{
  "activation": "squared_relu",
  "init_std_qkv": 0.0693,
  "grad_clip": 2.0,
  "decay_shape": "sqrt"
}
Each number is 128 + 32 x the weight over its row's rms, rounded and kept within 0 to 255. Layers, rows and columns count from 0. The size above them is the row's rms in percent of the matrix's.

# layer 2 attention key, 96x64, rms 0.14, rows 88-95, columns 0-63
size [ 93  80 102  76  77  82  75  66]
[[167 122 120 137 122 105 146 168 150 137  91 149 144  69 145 132 195 120 124 136  68 128 124  77 167 138 225  82 174 118  81  74 137  83 163 155 164 132 126 144 138 108 137 100 132 178 150  87 101 130 100 143 148 184 142 102  99 142 167 102 130 138 175 113]
 [169 144  89 113 115 101 151 140 177 153 143 217 128  94 163 124 153 164 139 106  67 108 140  71 129 110 195 153 190  84 114 143 153  69 135  96 156 160 129 172 118 107 152 147 119  99 148 143  94  67 108 138 156  90 116 107 119 116 126  71 116 141 157 140]
 [114  83 169 129 156 118 175 188 150 169  87 164 151 161  76 137 148 110 129 119  35  91 124 146 100 153 174  90 117 110 173  96 149  91 139 147 143 124  98 151 148 149  97 108 170 152 139 147  45  77 124 118  92 124 185 114 111 142 120 148 100 124 132 151]
 [107 176 138 115  93 143 191  94 140 113 162 201  80  98 154 120  99 109 122 116 128 115 132 123  99 123 127 160 163  76  99 112 146  66 137 154 135 165 120 169 135  67 135 141 114  98 146 176  84 166 157 144  82  48 124 102 119  96 144  70 119 136 171 153]
 [ 74 172 133 137 160 155 128  70 162 121 155 150 136 170  78 118 101 153 186  86 152 166 127 189 109 122  59 193  48 111 130 139 155 180 117 170  91 158 114 110 133 117 103 125 134 167 150 151 125 131 144 131 109 101 158 139 132 142 150 104 116 190 119 160]
 [ 93 152  82 193  97 131 132 109 108  90 175 134 128 156  96 114 158 151 179  70 161 181 135 127 160  92 115 106 170 156  54 128 162  65 151 188  98 109 141  84 142 109 119 137  69 130 122  53 132 111 131 107 109 115 100 133 120 152 150 116 144 125 145  95]
 [161 131 129 111  90 153 147 119 113 101  93  83  89  77 164 107  59 123  69 161 218 115 112 110 101 119  98 107 116  76 122 161 120 134  90 125 148 202 145 118 128 128 144 140 140 104 133 190 171 151 101 146 130  83 149 174 127  96 111 100 138 170 130  81]
 [102 139 119 126 131 121 137 134  82 131 102 125 148 138 131 130 154  49 139 143 132 115 117 197 143 123  82  82  95  84 136 117 107 192 108 187  83 164 178  51 128 130 158 123 102 106 141 167 158 192 119 110 131 105 156 177 119 158 131 143 177  82 122 175]]
# layer 2 attention query, 96x64, rms 0.144, rows 89-95, columns 0-63
size [ 80  80  80  79  96  60  77]
[[118 149 183 129 166 141 160 140 125  82  56  25 147 140  86  83  75 132 147 130  72 138 104 146 109 183 146 149  90 152 135 176 124 147 129 182 128  88 114  69 120 164 131 112 132  99 164 106 128  99 104 144  86 154 131 134  94 102 136 141 142 129 159 155]
 [151 139 147 155 122  79  83 109 107 105 103 187 179 155 159  68 106 132 145 176  89 184 170 122 139 111 167 135 123 128 162 101 139 159 111 104 130 110 115 119 154 100 134 147  55 134 120 104  67 129 180 134  67 142  83  49 128  98 145 116 158 158 117 146]
 [144 145 160 185 149 134 128 103 109 163  59 148 156 162 117 108  94 121  99  87  52 183 161 135 153 114 144 168 117 126 127 148 111 200 128 138 182 144  90 200 110 145 133 141 144 131 103  99 102 124  88  69 112 193 114 121 124 168 146 153 117 117 106 171]
 [139 125 139 128 106 136 105 130  90 151  92 151 129 109 203 158 152 105  64 130 116 140 141 152 124 125  67  68 152 166 146 144 137 114 153  92 145 166 125 143 122 125  97 124 141 120  94 116 147 204 168  89 115 118  17 103 162 126 121 178 179 134 104  94]
 [155 141 170 127 164 151 137 122 147 133 114  71 112  97 151 171 121 111  88 167 117 156 181 107 142 111 149 109 124  81 101 105 116 173 171 100 158 188 180 196 112 142  99 118 165 177  73 108 133 214  87 123 134 110 116 117  95 154 185 122 143 145 128 106]
 [ 79 144 113 105 110 144 106  83 114 194 104 159 114 146 123 125 130 152 125  70  97 145  97 166 162 117  91 228 142 208 153 124 140 136 150 136 141 151 103 108 103 162  82 121 166 121 191 120 176  83 119 158 150 169 126 151 169 155 116 143  92 112 142 151]
 [130 111 175 129  74 135  73 135 138 136 134 227 133 123 158 123 128 139  98 135 163 128 172 125 127 125 152  85 128 187 185  80 134 165 135  87 127 203  85 183 135 139  91 137 127 167 142 113 138 143 111 102 172 171  94 103 147  95 109 145  97 154 108  79]]
# layer 2 attention value, 96x64, rms 0.15, rows 64-95, columns 0-63
size [ 98  91  89 105  90 101 107 106  88 100  97 119  96  87  98 108  99 106 102  91  87 118  86  79  92 106 112  88  89 103  98  99]
[[115 152 119  98 151  98 210 101 122 131 155 103 113 128 156 110 116 168 123 151 162 104 117  95 172 149 104 136  93  83 125 124 158  99 136 120 107  71 147  95 161 139 125 153 158 181 144 205 128 194  93  94 117  60 151 106 104 152 152 158  89 168 117 189]
 [205 160 121 159  97 132 137 103 114  83 130 139 117 116 143 136 127  85 165 132  97 142 105 155 124 158  87 100  51 150 103 150  72 105 111 141  64 159 105 142  63 151 119  82  98 160 141 115 152 154 158  86 186 126 114 146 143 161 167 134 109 200 154 106]
 [119 182  66 114  85 144 104 111 124 133  76 126 137 167 132 167 174 109  93  98  96 101 145 111  93 143 138 135 120 157 149 173  92  92 137 208 144  93 141 126 145 136 100 113 140 138 101 100  61 116 146 196  77 197  93 122 143 117 144 136 154 160  91  86]
 [148 152 102 155 132 192  77 171 129 124  87 162 171 124 128 144  90 114 103 117 102 124 169 139  40 148  65 138 168 169 110 157  95 126 114 114 135 112  79 116 134 168  98 112  95 117 109  51 123 120 112 102 124 168  90  95 159 119 149 167 159 180 140  90]
 [137 161 145  86 102 141 122 189  94 175 108 144 170 145 157  89  86 157  86 124 146 111 146 113 131 125 172 165 162 120  76 147 111 101 185  82 144 134  96 102 137 176 119 144 100 186 133 137 179 107  54 136 112 171  92 135 156 143 104 179 129 185  96 142]
 [150 160 142 128  98 126  84  95 136 156 131  99 143 145 136  72  40 105  71 133 171 102 149 113 110 152 150 141  75 113 157 137 192 152 126  95 116 128 149 172  91 110 115 126 137 126 105 199 149 141 124 140  65 151 123 108 114 144 174  64 124  83  64 136]
 [197  81  64 103 122 119  92 113 111 118 134 165  94  97 135 165 178 145 101  95 130 117 128 152 116  76  84 146 154 172 168 133 160 118  85 151 157 113 164 133 141 120 131 135 137 117 152 103 133 171 185 102  99 138  77 172 161 122 102  76 170  48 154 125]
 [ 44 117  98 173 130 102 159 116 127  97 113  89 127 173 142 130 130  48  91 138 101  95  88 108 128 158 180 148  70 118 120  98 102  79 174 161 138 157 134 162 117 126 117  86 151 169 133 113 119 139 151 182 187 159 164 118  81 135 135 147 162 164 155 112]
 [201 138 123 117 178 159 143 141 111 148  89 123 115 122 119  73  70 169 147  68 190  68  91  90 103 156  81 104 155 130 123 161 155 121  88 105 130 117 120 147 110 107 147 150  97  70  87 178 165 165 123 117  94  99 126 153 120 126 149 118  79  74 136 146]
 [ 59 140 160 147 137 132 203 130  98 146 152 106 127 145 147 118 135 130 119 118  27 110 120 124 187 132 209 105 108 132 156  97  85 115 132 192 122 135 101 122 112  92 138 112  83  92 159  99 148  71 145 137 160 179 134 107 129 166 118 102 137 147 171 122]
 [110 127 147 119 133  99 197  92 147 132 198 104  97 121 112 148 157 193 206 159  87  88 116 152 193 101 153 122  87  73  93 128 140 151 124 141 120 127 124 101 154  88 186 134 115 134 139 131 152  80 104  91 133 143 199 144 133 111 114 159 117 148 155 169]
 [121 153 176 160 120 152 124  68 143 139 162 141 144 147 115  95  97 110 124 168 112 137 138  66 132 126 207 162  66 123 102 105 169 141 123  55 128 127 109 142 126 104 176 124  80 111  88 169 143  97  96 133 162 128 160 118  87 155 169 170  67  95  81 142]
 [103  54 117 114 155 107 162 112 116 105 160  99  97 126 104 153 169 149 170 139 193 121 104 144 156  98 116  93 139 123 164  98 172  75 116  97 130 103 188 121 151  92 143 150 170 106 124 162  74 160 160 179 102  66 144 161 111 106  85 102 162  79 148 149]
 [126 113 144 116 135 193 140 124 117 167 117 118 148 155 142  70 107 122 130  80  68 172 116 127 134 110 148 144 177 159 118 137  87 139 134 105 158 129 142  88 132 100 171 145  73  65 107  73 174  76 103 142 136 167 136 122  95 103  77  88 124  43 149  87]
 [128 109 155 136 149 134  96 130 133 132 126 103  79 129 136 116 141  88 160 141 150 132  91 107 135 182 196 131  70  84 105 140 167 132  85  62  90 147 103 154 108  94 149  87 165 153  98 145 113 113 167 179 212  85 165 116 114 158 167  99 119  76  94 153]
 [163 146 139 135  94 122  91 133 124 131 101 191 109  98 111 189 151 135 159 135 136 169 163 161 110  91  17 118 163 146 107 126 149  96  99  96  80 130 134  88 115 120  92 144 163 137 121 139  92 138 148 104  66  92 113 121 164  91  47 118 152 106 102 109]
 [ 62 119 157 134 142 110 115 169 139 109  79  97 121 126 109 107 107 166  79 120  60 176 124  98 143 160 157 158 121 102 126 143 121 141 140 157  85 173  96 159 104 151  77 109 212 178 106 121 123 131 132 141 166 147 135  59 130 166 150 125 150 187  75 118]
 [126 122 116 109 166 124 198 123 133  92 145 111  55 148  92 111 176 126 178  99 162  56  92 120 124 143 127  75 109  96  82 114 161  96  94 158 102 191 136 119 119  59 133 132 141  93  86 132 141 144 130 136 133 110 195 166  92 112 112 126  98  83 149 152]
 [146 121 126  87 101  93 131 154 137 168 141 155 123 127 180 109 151 113  79 111 127 149 115  82 174 115 187 174  76 126 154 142 149 165 102 144 161 169  95 205 107 103  78  87 183 119 122  92 115 132 111 151 179 179  84 117 153 172 171 117 114 117  97 163]
 [211 144 117 124 133 123 121 106 121 170 133 164  83 114 103 146 155 174 164 116 174  67 130 160 134  93  73 145 151 123 185 151 180  99  73  84 120 151 181 152 122 103 106 163 152  80 122 122 108 159 182 135 120  85 131 166 144 131 113  87 141  72 105 139]
 [152  98  49 143  78  62  95 157 109 111 136 206 128 115 115 151 128 148 100 119 177 142 161 122 146 101  84 122 192 106 104  96 133 145 137  89 184  89 105  98 120 186 138 161  99 134 177 134  95 156 136 121 112  98 101 130 151  99 103 169 150  89 166 135]
 [132 171 136 109  84 150 109 116 129 129 154 170 151 119 112 105  97 177 153 152 117 137 131 147 148  90 136 121 161 113  91 110 113 120 146 127 100  96 104  41 150 158 163 144  16 128 153 134 141 103  81  53  82 128 129 133 148 128  75 174  75 128 105 110]
 [124 113 119 149 136 176 102  88 138 105 124 171 150 169  86 162  91 106 231 161 136  96 140 164  93 105 131 110 176 160 138 138 169 138 101  85 166 106 150  88 163  98 184 155  98 118 112  99  87 114 137 160 140 103 139 166 119 118  71 120 105  61 136 106]
 [197 150 174 111 125  93 104 176 126 149 112  79 139 140 164 125  87 138  99 130 157 134 131  87 210 138 150 137 120 128 147 141 137  89 118  59 143 102 129  99 185 103  86 125 101 151 130 197 162 163  68 136 139  92  89  99 158 145 154 121 109 177  88 133]
 [122 119  95 134 114 104 159 152 111 153 136 155 127 121 164 151 134 140 119 135 171 142 131 183 154  87  73 131 164 166  51 118  69 110 141 156 144 142 101 102  99 128 105 118 117 115 198 107 216 149  87  72 148 142 114 162 181 166  87 130 132 185 155 114]
 [138 163 153 108 120 133 167 102  82 153 165  95 118 150 157 122 103 174 125 100  56 125  91 147 158 116 149 186  83 119  98 121 105 105 137 150  87 170 102 127 110 134 128 101 120 121 163 152 191  53 157  71 126 170 133 102 143 165 145 120 150 217 110 114]
 [132 130 151 134 142 135 139  86 169 118 126  95 123 137 134 110  93 167 177 171 154 134 142 119 160 155 108 102 121  94  98 108 193 108 127  77 124  80 140  90 171  99 153 148 124 142 101 238 129 166 103 103 103  47 157 139 140 107 122 111  50 105 115 131]
 [138 156 142 153 134 144 141 104 132  97 135 127 167 118 198  68  98 126 130 110  93 212 133 127 115 130 104  99 111 151 107 106 130 169 143 125 164 145 141 147  66 150 124 140 136  30 125 104 110  90 128  64 181 140 102  81 108 107 101  65 131  83 156 126]
 [ 82 108  97 136 143 116 183 108 142  56  83 126  94 133  87 181 170 145 194 157 140 103 123 121 137 165  64 163  75 123 118 117 151 117  95 168  75 102 142 109 155 104 129  92 131 138 101 123  88 205 137 150  98 123 177 156 120 122 132 163 121 161 143 166]
 [143 115 115 103 101  78 182 144 115 129 148 125  95  83  98 171 146 173 172 149 165 118 148 153 161 100 131 108 150  95 109 131 155  96 168  81 122 141 167 101 111 141 133 151 170 199 161 151 111 167 153 151  79  25 152 141 151 148 105  90 153 128 138 176]
 [126 147  98 123 108  35 165 103 105 174 162 121 107 122 181 125 180 156  74 115 116 148  84 110 187  83 183 179 106 125 105  82 164  75 141  85 121 139 140 163 146 151 117 140 152 108 156 131 107 132 114 139 211 113 142  94 118 143 122 133 125 109 132 172]
 [114 102 112 148 135 148 127 152  83 190 123  81 138 164 155  94 112  96  67 103 146 104 150  96 132 129 131 165 146 154 205 157 153 145 166 202 139 161 168 111 108 106  70 162 117 113 118 155 173 144  91 133  44 148 127 162 125 116 167 129 125 120  78 143]]
# layer 2 attention output (transposed), 96x64, rms 0.152, rows 64-95, columns 0-63
size [ 92  94  84 112  93  94 105 110  86  99  95 116  99  92 107 105 101 102  92  91  77 111  85  77  89 108 108  87  95 105  98  93]
[[147 124  61 138 156 129 188 161 115 135 122  52  58 110 124 131 133 128 170 158 151  98 156  84 165 178 194 107 139  69 117 156 134  78 125 119 130 102 203 138 147  93 134 129 130 105 137 129 139 147  98  91  96 112 150 127 109 181 166 119  92 116 106 162]
 [152 165 168 137  84 158 154 119  90  39 116 121 145 125 107 142 138 119 123 119 148 161  62 106 111 171  74 119 117 129  95 127 117 117  83 105 130 204 147 147  79  95  84  36 111 136 136 142 160  84 129  88 148 159 114 165 113 151 105 113  89 115 119 145]
 [ 92 148 121  93 127 152  77 133 112 136 127 203 167 163  81 126 163  92  98 120 102 137 143 126 103 160 100 147 163 169 136  69 128 122 143 109 118 143  65 167 191 152  99 174 147 151 137  64  57 155 161 158 129 168  96 150 167 161 131 155 121 125 101 103]
 [150 161 153 157  97 184  69 158  86 103  85 156 139 129 106 111 144 128  75  97 100 123 125 153  73 105  72 107 160 147 165 126  78 153 139 138 105 197  64 129 122 147  85 131 113 132 140 108 104  88  92 128 111 173  88 124 152 113 128 131 161 151 136  43]
 [144 158 162 103 134  66 101 157  76 185 102 127  85 121 154 148 126 110  53 134 109 116 150 121 144 117 167  85 137  90 134  96  58 142 163 121 127 172 121 126 162 115 128 191 100 124 137 122 111 107  45  94 118 137  78 114 114 163 129 163  91 151 105  74]
 [110 165 114 145 124 111 105 126 138  67 128 117 123 171 179 126  97 108 119 151 179 129 179 111 198 198 142 152  87  95 167  99 128 137 123 134 116 132  86 106 157 111 114 168  91 109  73  68 107 191 148 120 104  75 114 136  92 148 103 189 113 119  87 104]
 [129 121  98 127 107 115  78  81 154 150 147 156 102 125 132 155 133 146 160  82 113 125 107 162 118  82  31 159 160 163 142  83 136 108 133  97 105 124 133 121 142 150 119 134 156 121 115 132 126 203 207 134  97  71  73 150 195 127  90 119 156 138 168  97]
 [ 69 111 112 110 136 106 149 113  82 112 150 107 126 164  90 122 133 117  94 156 104 136  99 102 134 180 179 143  70 127  90 134 121 146 148 169 156  95 126 199 120 139 106  72 116 182 120 123 118 132 134 131 198 190 170 112  85 143 185 121 151  77 141 185]
 [163 134 112 135  96 174 113 107 123  74 142 102  47 121 198 126 120 126 121 142 159  66 114  75  91 184 107  86 132  78 138 177 130 111  85 104 135 143 143  89 126 162 158 176 112  82  97 135 134 121 147 142 107  91 164  74 137 106 115 130  91 135 125  69]
 [ 92  95 111  95 156 143 163 101  88 166 146 148 119 148 169  93 147 150 113 151 102 127 151 115 116 128 200 152 135 137  81 118 135 146 135 137 180 185 125 119  73 127 152  80 120 133 160 140 167  42 147 183 204 171 145 131  77 140 170 118 114 103 126 159]
 [136 125 112 127 165 117 202 117 133 189 165  95 139  91  90 139 152 159 178 129 134 136 111  63 138 109 168 147 163  97  88 131 128 125 119 122 149 124 176 102 132  91 172 129 154  94 155 172 159  51  90 144 180 128 160 163 106 119 140  90 125  84 163 189]
 [120 124 146 150 126 127 159 133 175  69 114 144 130 153 153  75  74 130 114 158 168 125 166  72 168 126 210 149  66 132 123 156 128 131 102 136 141 113 115  90 160 143 122 121 110  55  82 139 148 114  70 140 164 158 144 130  64  77 165 151  85 103 121 135]
 [107  83  91 108 142 157 174 113 177 152 184 111 121 117 122 119 115 138 171 143 152 108 133 152 120 104 114 169 116 146 131 155 184 108 140 152 149  52 207 137 127 137 127 146 170 153 153 159 141 189 174 152 111  76 182 138 172  93 128  91 188 126 158 156]
 [102 118 154 167 106 164 103 109 109 143 126 170 156 182 195  58  79 130  91 147 131 130 118 135 102  96 149 119 119 147 131 155 144 156 148 153 167 144 105  94 125 174 174 175  88  66 133 156 161  70 148 192 164 134 111 109 143  81 120 130 138 131 195 109]
 [ 80 112 167 135 131 131 161 147 191  53 148 104 111 119 158 139 124 109 118 125 176  97  91 105 147 178 161 126  24 114 110 150 176 127  90 124 107 106 100 142 119 142 127  59 165 168  89 117 155 113 120 168 168 116 147 150  73  88 119 142 106 116 142 150]
 [126 157 130 137  95 135 131 128 165 162 128 169 160  72  98 150 159 122 142 133 140 157 157 183 106  93  40 167 155 177 132 143 137  98 119 118  73 123 133 110 161 132  81 153 152 138 129 120  89 138 136  67  78  71 100 159 174 133  76 149 165 188 129  97]
 [146 126 175 118 143 104 141 131  81 100 140  78 135 102 123 156 167 114  78 154  98 100 138 172 171 160 199 133 120  86 124 137 159 123 134 137  86 108  73 177 102 110 111  72 130 199 135  85 132  92 121 119 144 151 133  95  89 200 157 156 106 117  67 132]
 [107 128 121 137 121 156 160  90 164 117 160 105 103 108 128 139 165 139 159 156 140 103  76  75  85 175 150 152 101  93 125 163 156  86  76 130 131  91 203 128 121 137 155 145 127 116 128 165 144  96 165 159 174 151 235 107 144 112 122 101 129  91 167 177]
 [131 116 166  95 157  64  89 122 153 148 146 137  92 129 162 164 154 124 160 109  93 141 116 125 190 120 171 112  79 118 123  62 133 100 111 122 105 146  54 138 136 134 112  91 130 156 102  80 136 173 171 120 134 127  88 174  96 154 145 191  54  92 113  99]
 [140 180 108 105 121 136 107  87 135 149 163 158  77 116 133 158 135 110 171  94 182 122 128 139 117 103  80 145 129 119 170 123 165  59  74 110 120 122 133 108 133 124 143 132 198 113 120 162 122 169 193 134  77  32 134 147 177 131  76 129 157 141 139 102]
 [147 112  96 141 123  27 130 129 169 181 102 171  93  74  85 169 142 130 149 110  97 165 130 147 143  78  81 102 141 162 122  96 101 135 161 108 117 100 129 121 177 115 137 145 118 157 119 125  98 203 107  84  77  84 108 109 138 101 103 118 157 162 107  88]
 [137 127 123 143 102 142 157 128 148 148  85 174 144 108 140  86  86 126 129 139 164 154 153 117 149  80 119  99 181 165  95 115  95 127 131  99 127 143 154  68 138 104 147 204  71  70 164 156 128  45  38  94 102 157 124 128 139 104 113 114 104 159 140 115]
 [114 125 136 112 114 196 121 109 164  82 109 176 144 133 116  65  88 152 138 138 171 125 143 150  82  81  91 134 135 170 144 169 124 154 112 107 187  81 158 114 162 176 134 142 154 106 148 179 136  98 106 178 136 124 134 150 161  57 118  90 177 138 191 114]
 [151 155 116 101 115 125 162 170 113 162 149 107  73 103 139 169  94 139 107  99 119 107 116 118 143 145 170  72 133  58 159 103 135 129 142 109 134 142 156 151 122  99 131 161 163 137  95 103 158 167  92  71  90  98  97 149  71 203 117 158  54 124  82  82]
 [180 114 148 109  96  61 128 104 117 221 125 115  98 133 114 156 119 142 144 120  72 130 129 146  95  81  72  78 125 132  94  82  81 118 142 100 104 176 128 118 105 102 104 116 101 153 173 152 141  99 108  27 124 103  98 145 153 139  92 107 122 114 143 131]
 [121 171 151 115 133 118 143  83  41 176 169 115 139 169 146 108 134 131 110 108 112 136 144  96 150 125 141 148 143  92  36  95 122  97 146 131  98 215 136 130  93  99 129  86 124 132 133 130 150  37 114 118 165 117 123 161  74 156 147 127  90 116 118 149]
 [130 131  89 163 125 181 192 169 211  74 123  84 112 119 133 115  60 139 168 148 165 112 169 100 140 161 131 139 144 106 129 184 145 143 136  93 124  77 197  94 165 124 152 181 129  94 122 125 127 113  71 104 100  97 147 124 117 125 133 138  85 136 138 156]
 [133 153 145 203 117 161  93 139 146  76 127 139 141 164 157  47  79 107 152 128  77 201 139 144 150 132 131 125  99 149 120 173 116 143 116 147 126 150  93  75  86 126 152  93  58  81 108 116 145 117 191 138 146 113 113  87 117 119 134 153 160 171 163 115]
 [137  95 109 139 150 184 193 115 122  87 120 100 134 113  37 144 186 154 149 146 147  91  94 108 108 160 120 199 167 145 134 174 139 103 129 146 102  91 160 155 156 118 122 125 152 180 182 153 127 124 112 119 149 159 191 143 130 122 136 100  88  83 160 171]
 [152 113 122  93 124  78 187 149 146 159 167  88  69  66  98 194 147 118 145 160 180 137 149 167 142 112 131 142 151 111 105 123 132  96 124 111 129 109 194 141 139  71 140 105 188 141 171 157  90 160 126 108  97  59 141 127 149 151  89 109 140 162 118 170]
 [108 132 100 126 142  22 135 114 140 229 178 140 103 135 144 152 105 104 178 117 110 172 112  96 181 110 199 112  79 136  82 110 140  83 136 105 119 104 123 140 174 100 137  83 156 139  95 116 136 169 146  93 139 104 147 140 121 136 145 141 102 103 104 129]
 [125 138  72 112 124 152  89  98  76 159 111 106 115 169 195 145 179 129  76 133 115  98 167 137 153 143 166 104 111  68 155  90 106 139 126 160 122 136 121 149  83 135 139 212  81  93 123 123 114 201 163 122  79  93 105  81 158 161 125 147 120 101 134 128]]
# layer 2 MLP up, 256x64, rms 0.147, rows 0-12, columns 0-63
size [ 83 104 100  78 104  84 111 106  97  95  98  95 114]
[[176 135 155 114  74 104  92 171 143 161  89  88 179 148 115  97 114 112 144 124  97 186 100  38 157 157 164 128 134 155  91 137 106 114 155 147 136 188 122 113  75 133 122 155 108  87 100 169 119 141  77 172 159 112 136 134 158 163 166 127 142  78 167 112]
 [101 143 149  96  43 110  74 153 202  96 109 145 172 120 100 152  89 129 100 102 120 128 118 134  60 143  81 146 152 141 156  89 135 148 113 125 121  82 120 129 111 176 133 150 180 143 150 123 112 115 145 158  92  91 141  92 166  93 105 141 201 190 131 107]
 [ 95 150  95 141 111  94 112 142 216 122 103  79 123  85 122 160 113 118  93 151 108 132 107 153 126 167 146 100 107 134 182 110 102 168 133 100 156 209 163 129 143 112 176 137 177 128 100  96 130  95 133 121  77 135 100  97 150 197 138 150 118 132 173 197]
 [205  94 101 109  94  80 146 149 121 194  21 173 139 113 134 117 157  92 122  74  93 148  94 116 176 104 150 175 175 120 118 101 107 105 151 133 148 152 167 158 102 147 129 136 108 117  87 154 107 167 131 129 126 132 129 143 172 126 186 160 120 141 149 132]
 [140  41 183 152 123 149 119 122 160 111  57 107 110  87 148 136 137 163  98 152 107  90 121 144 132 132 134  93 124 137 155 114 129 153 160 158 120 107 193 138 101 134 124 179 138 110 117 155 147 106 115 163 139 168 127 132 117 190 198 136 193 203 120  83]
 [113 104 133 156 143  69 140 107 141 199 148 135 184 152  95 156 118 190 151  91  94 121 110 119 178  98 144 178 114 131 120  67 130 118 109 110  86 176 121  51 102 155 128 128 192 144 180 104 167 132  99 122 143 104 157 134 123 156 127 164 127 132 199 135]
 [110 121 135 177 124  84 120 112 123 121 159 137 147  97 156 163 112 122  67 122  88  67 104 127 187 169 117 112 135 120 177  61  85 133 138  91  96 121 189 166 135  90 156 132 147 177 117  78 134  88 127 126 149 170 120  61 132 167 120  94 124  78 167  95]
 [150  90 179 136  89 118 142 176 165 146 167 122 105 158 153 142  58 163 132  66 128  79 103  71  93 182 125 131 129 128  83  97 151 116 110 118  89 118 120 133  88 142  93 148 177  85 112 161 109  87 150 134 188 159 139 156 116 151 165 123 150 143 107 198]
 [188 115 161 149 117 141 152  84 121 115 166 125 178 145 159 178 129 188  61  70 196 120 108 107 126 185 131 132  86 125 149 132 139 120 123 133 114  56 199  85 107 158 131 103  96 113 113 135 172 139  90 108 155 121 123 158 155 163 109 139 177 118 146 135]
 [133  88 138 153  93 157 111 158 174 131  89 152 150 149 121 125  95  96 149 108 178 111  89 105  99 153 104 191 163 199 141 108 104 126  98 110 118 115 157  56 112 205 136 145 149  95 134 129 182  91  95 129 203 183 139 139 154 114  89 109 106 105 135 133]
 [145  68 140  95 113 112  99 122 156 172 104 156 107 162 138 193  83 127 103 121  97  72 130  95  76 162 142  97 159 146 174  75 111 108 163 145 146 143 125  79 133 120 148 123 193 143 111 115 164 111 102 175 147 164 182 108 173 181 150  94 146  84 166 136]
 [114  44 131 116  78  93 140 102 143 142 155 200 200 153 192 143 137 110 102 162 107 111 141 108  83 159 134 123 205 171  89 101 130 138 118  98 156 151 173 150 131 109 138 158 122 117 109 125 147 114 118 173 133 104  91 114 138 127 145  87  99  94 160 189]
 [145  94 124 111  80 116  93 151 143 102 111  87 127 121 154 142  97 135 130  89 146 144 112 120 134 112  36 115 131 124 120  65  85 136 176 148 130 144 119 126  51 140  94 153 154 158 167  54 126 155  80 156 121 193 106 113 134 186 155 142 163 155 127  74]]
# layer 2 MLP down (transposed), 256x64, rms 0.128, rows 0-12, columns 0-63
size [ 93 110  98  83  99  89 104 104  98  90 105 101 113]
[[141  88 127  97 144 103 202 105 149 132 151 134 137 185 138 133   0 124 134  96 157 168 171 140  96 115 126  90 106 150 105 103 118 133 179 116 144 104 133 109 130 140 176 164 142 105 112 118 150  99  73 148  78 139 147 103 142 115 126 137 122 177 117 152]
 [150 135 179 151 138  89 147 137  88 158 132 129 131 147 148 140 102 112  26 146 145 117 134  93 138 139 159 131 152  87 151 113 128 124 143 136 128 160 121 146  57 145 117  88 120 155 108 126 157 121 118 104 195 180 101 121  62 146 182 104  38 101  80 117]
 [106 118  81  77 150 197 161 102 143 174 206 169 134 180 147 114  63 146 118  88 112 130 146 122 116 109  87 141 150 134 108 127 140  95 104 104 111 137 102 105 155 121  61 199 114 163 129 152  90 118 131  81 116 113 148 148 133 108  97 171  82 145  99  86]
 [131 157 166 159 102 176 101 163 122  94 110 132 167 126  75 113 143 115 147  91 146 153 135 136  82 175  52  59 195 133 104 195  90 134 136 104  90 129 151 101 115 143  97 105 178 179 142 124 158 114 128 162 133  66 156  92 106 131 122 141 123 159 159 106]
 [151 112 149 145 138 232 144  82 165 124 126  99  86  82  62  95 100 124 151 113 124 173 132 167 114  99 127 102  76 169 132 140  91 118 137 144  91 125 162 111 127 135  83  83 131 110 126 151 139 165 136 141  65 142 123 181  88 119 184 128 109 180 100  98]
 [150 177 179 128 111  63  91 182 115  34 122  82 102  95 110  92 200  93 135 141 135 100  98  94 150 142 142 142  60 113 136 142  80 183 163 125 101 128 114 126 123 114  92 158 144 115 110 135  91 116 125 143 104  88  81 105 122 116 140 150 157 163 146 150]
 [176 183 173 113 128 167 213  96 116  45 153  91 175 132 110 131 149 117 132 137 172 105 154 132 126 137 113 115 159 124 134 120 126 110  96 139  79 135 132  97 141  81  74  87 122  74 163 155 156  64 138  95 129  99 147 130  73  99 152 147 103 155  98 124]
 [148 143 132 109 117 140 146  73  97  74  77 126 147  71 115 109 160 151 134 160 140  96 165 137 167 124 177 191 125 121 161 185 129 164 136  74  97 136 103 128 154 160  89  98 108 117 171 101 139 176 119  87 121 146 164  94 203 143 128 128  98 181 145  73]
 [127 139 156 122 112 150 108  32  97 151 109  99 156 147 109  48 151 143 123  97 163 141 158 112 123 117  60 143  83 127 136 132 143  70 126 114 146  59 179 131 110 147 175 121  97 161  94 122 152  97 148 138 178 147 147 117 153 180 104 156 170 168 121  99]
 [145 183 143 146 108  99 142 161 121  76 157 116 136  76 108 143 128 152  69 120 115 144 166 138 166 111  82 115 106 118 108 108 146 172 183 123 145 143  94 130 119  71 113 149  88 159 106  82  95 132  78 120  67  83  61 114  84 139 153 169 165 183 144  94]
 [175 144 136 113 136  21  83 159 124  75 125 113 144 109 125 106  61 131 146 130 152 159 213 211 140 122 169 120 101 137 135 146 144 128  86 137 119 157 119 163 174 115 132 110  72 103  99 136  97 171 138 124 142 134 146 115 105 146 169 110 116 165 158 135]
 [ 99 139 161 153 132 165 114  79 105 137 113 121 135 169 115  94 134 105 158 120  56 120 136 180 111 125  37 153   0 141  59 147 124 114 135 110 139 110 119 114 105 100 173  94  85 137 126 130 133 125 130 121  76 114 158 137 120 113 113 102 114 147 142 125]
 [ 73  88 116 149 117 136  93 121 161 116 100 126 191 108 100 115 138 122 138 183  76 121 179 126 125 151 140 114 100 108 158 138 126 126 105  94 139  58 131 131 151 129 146 140  78  79 150 174  61 138 211  94 146 120 186  58 161  99 136 117 100 141 109 120]]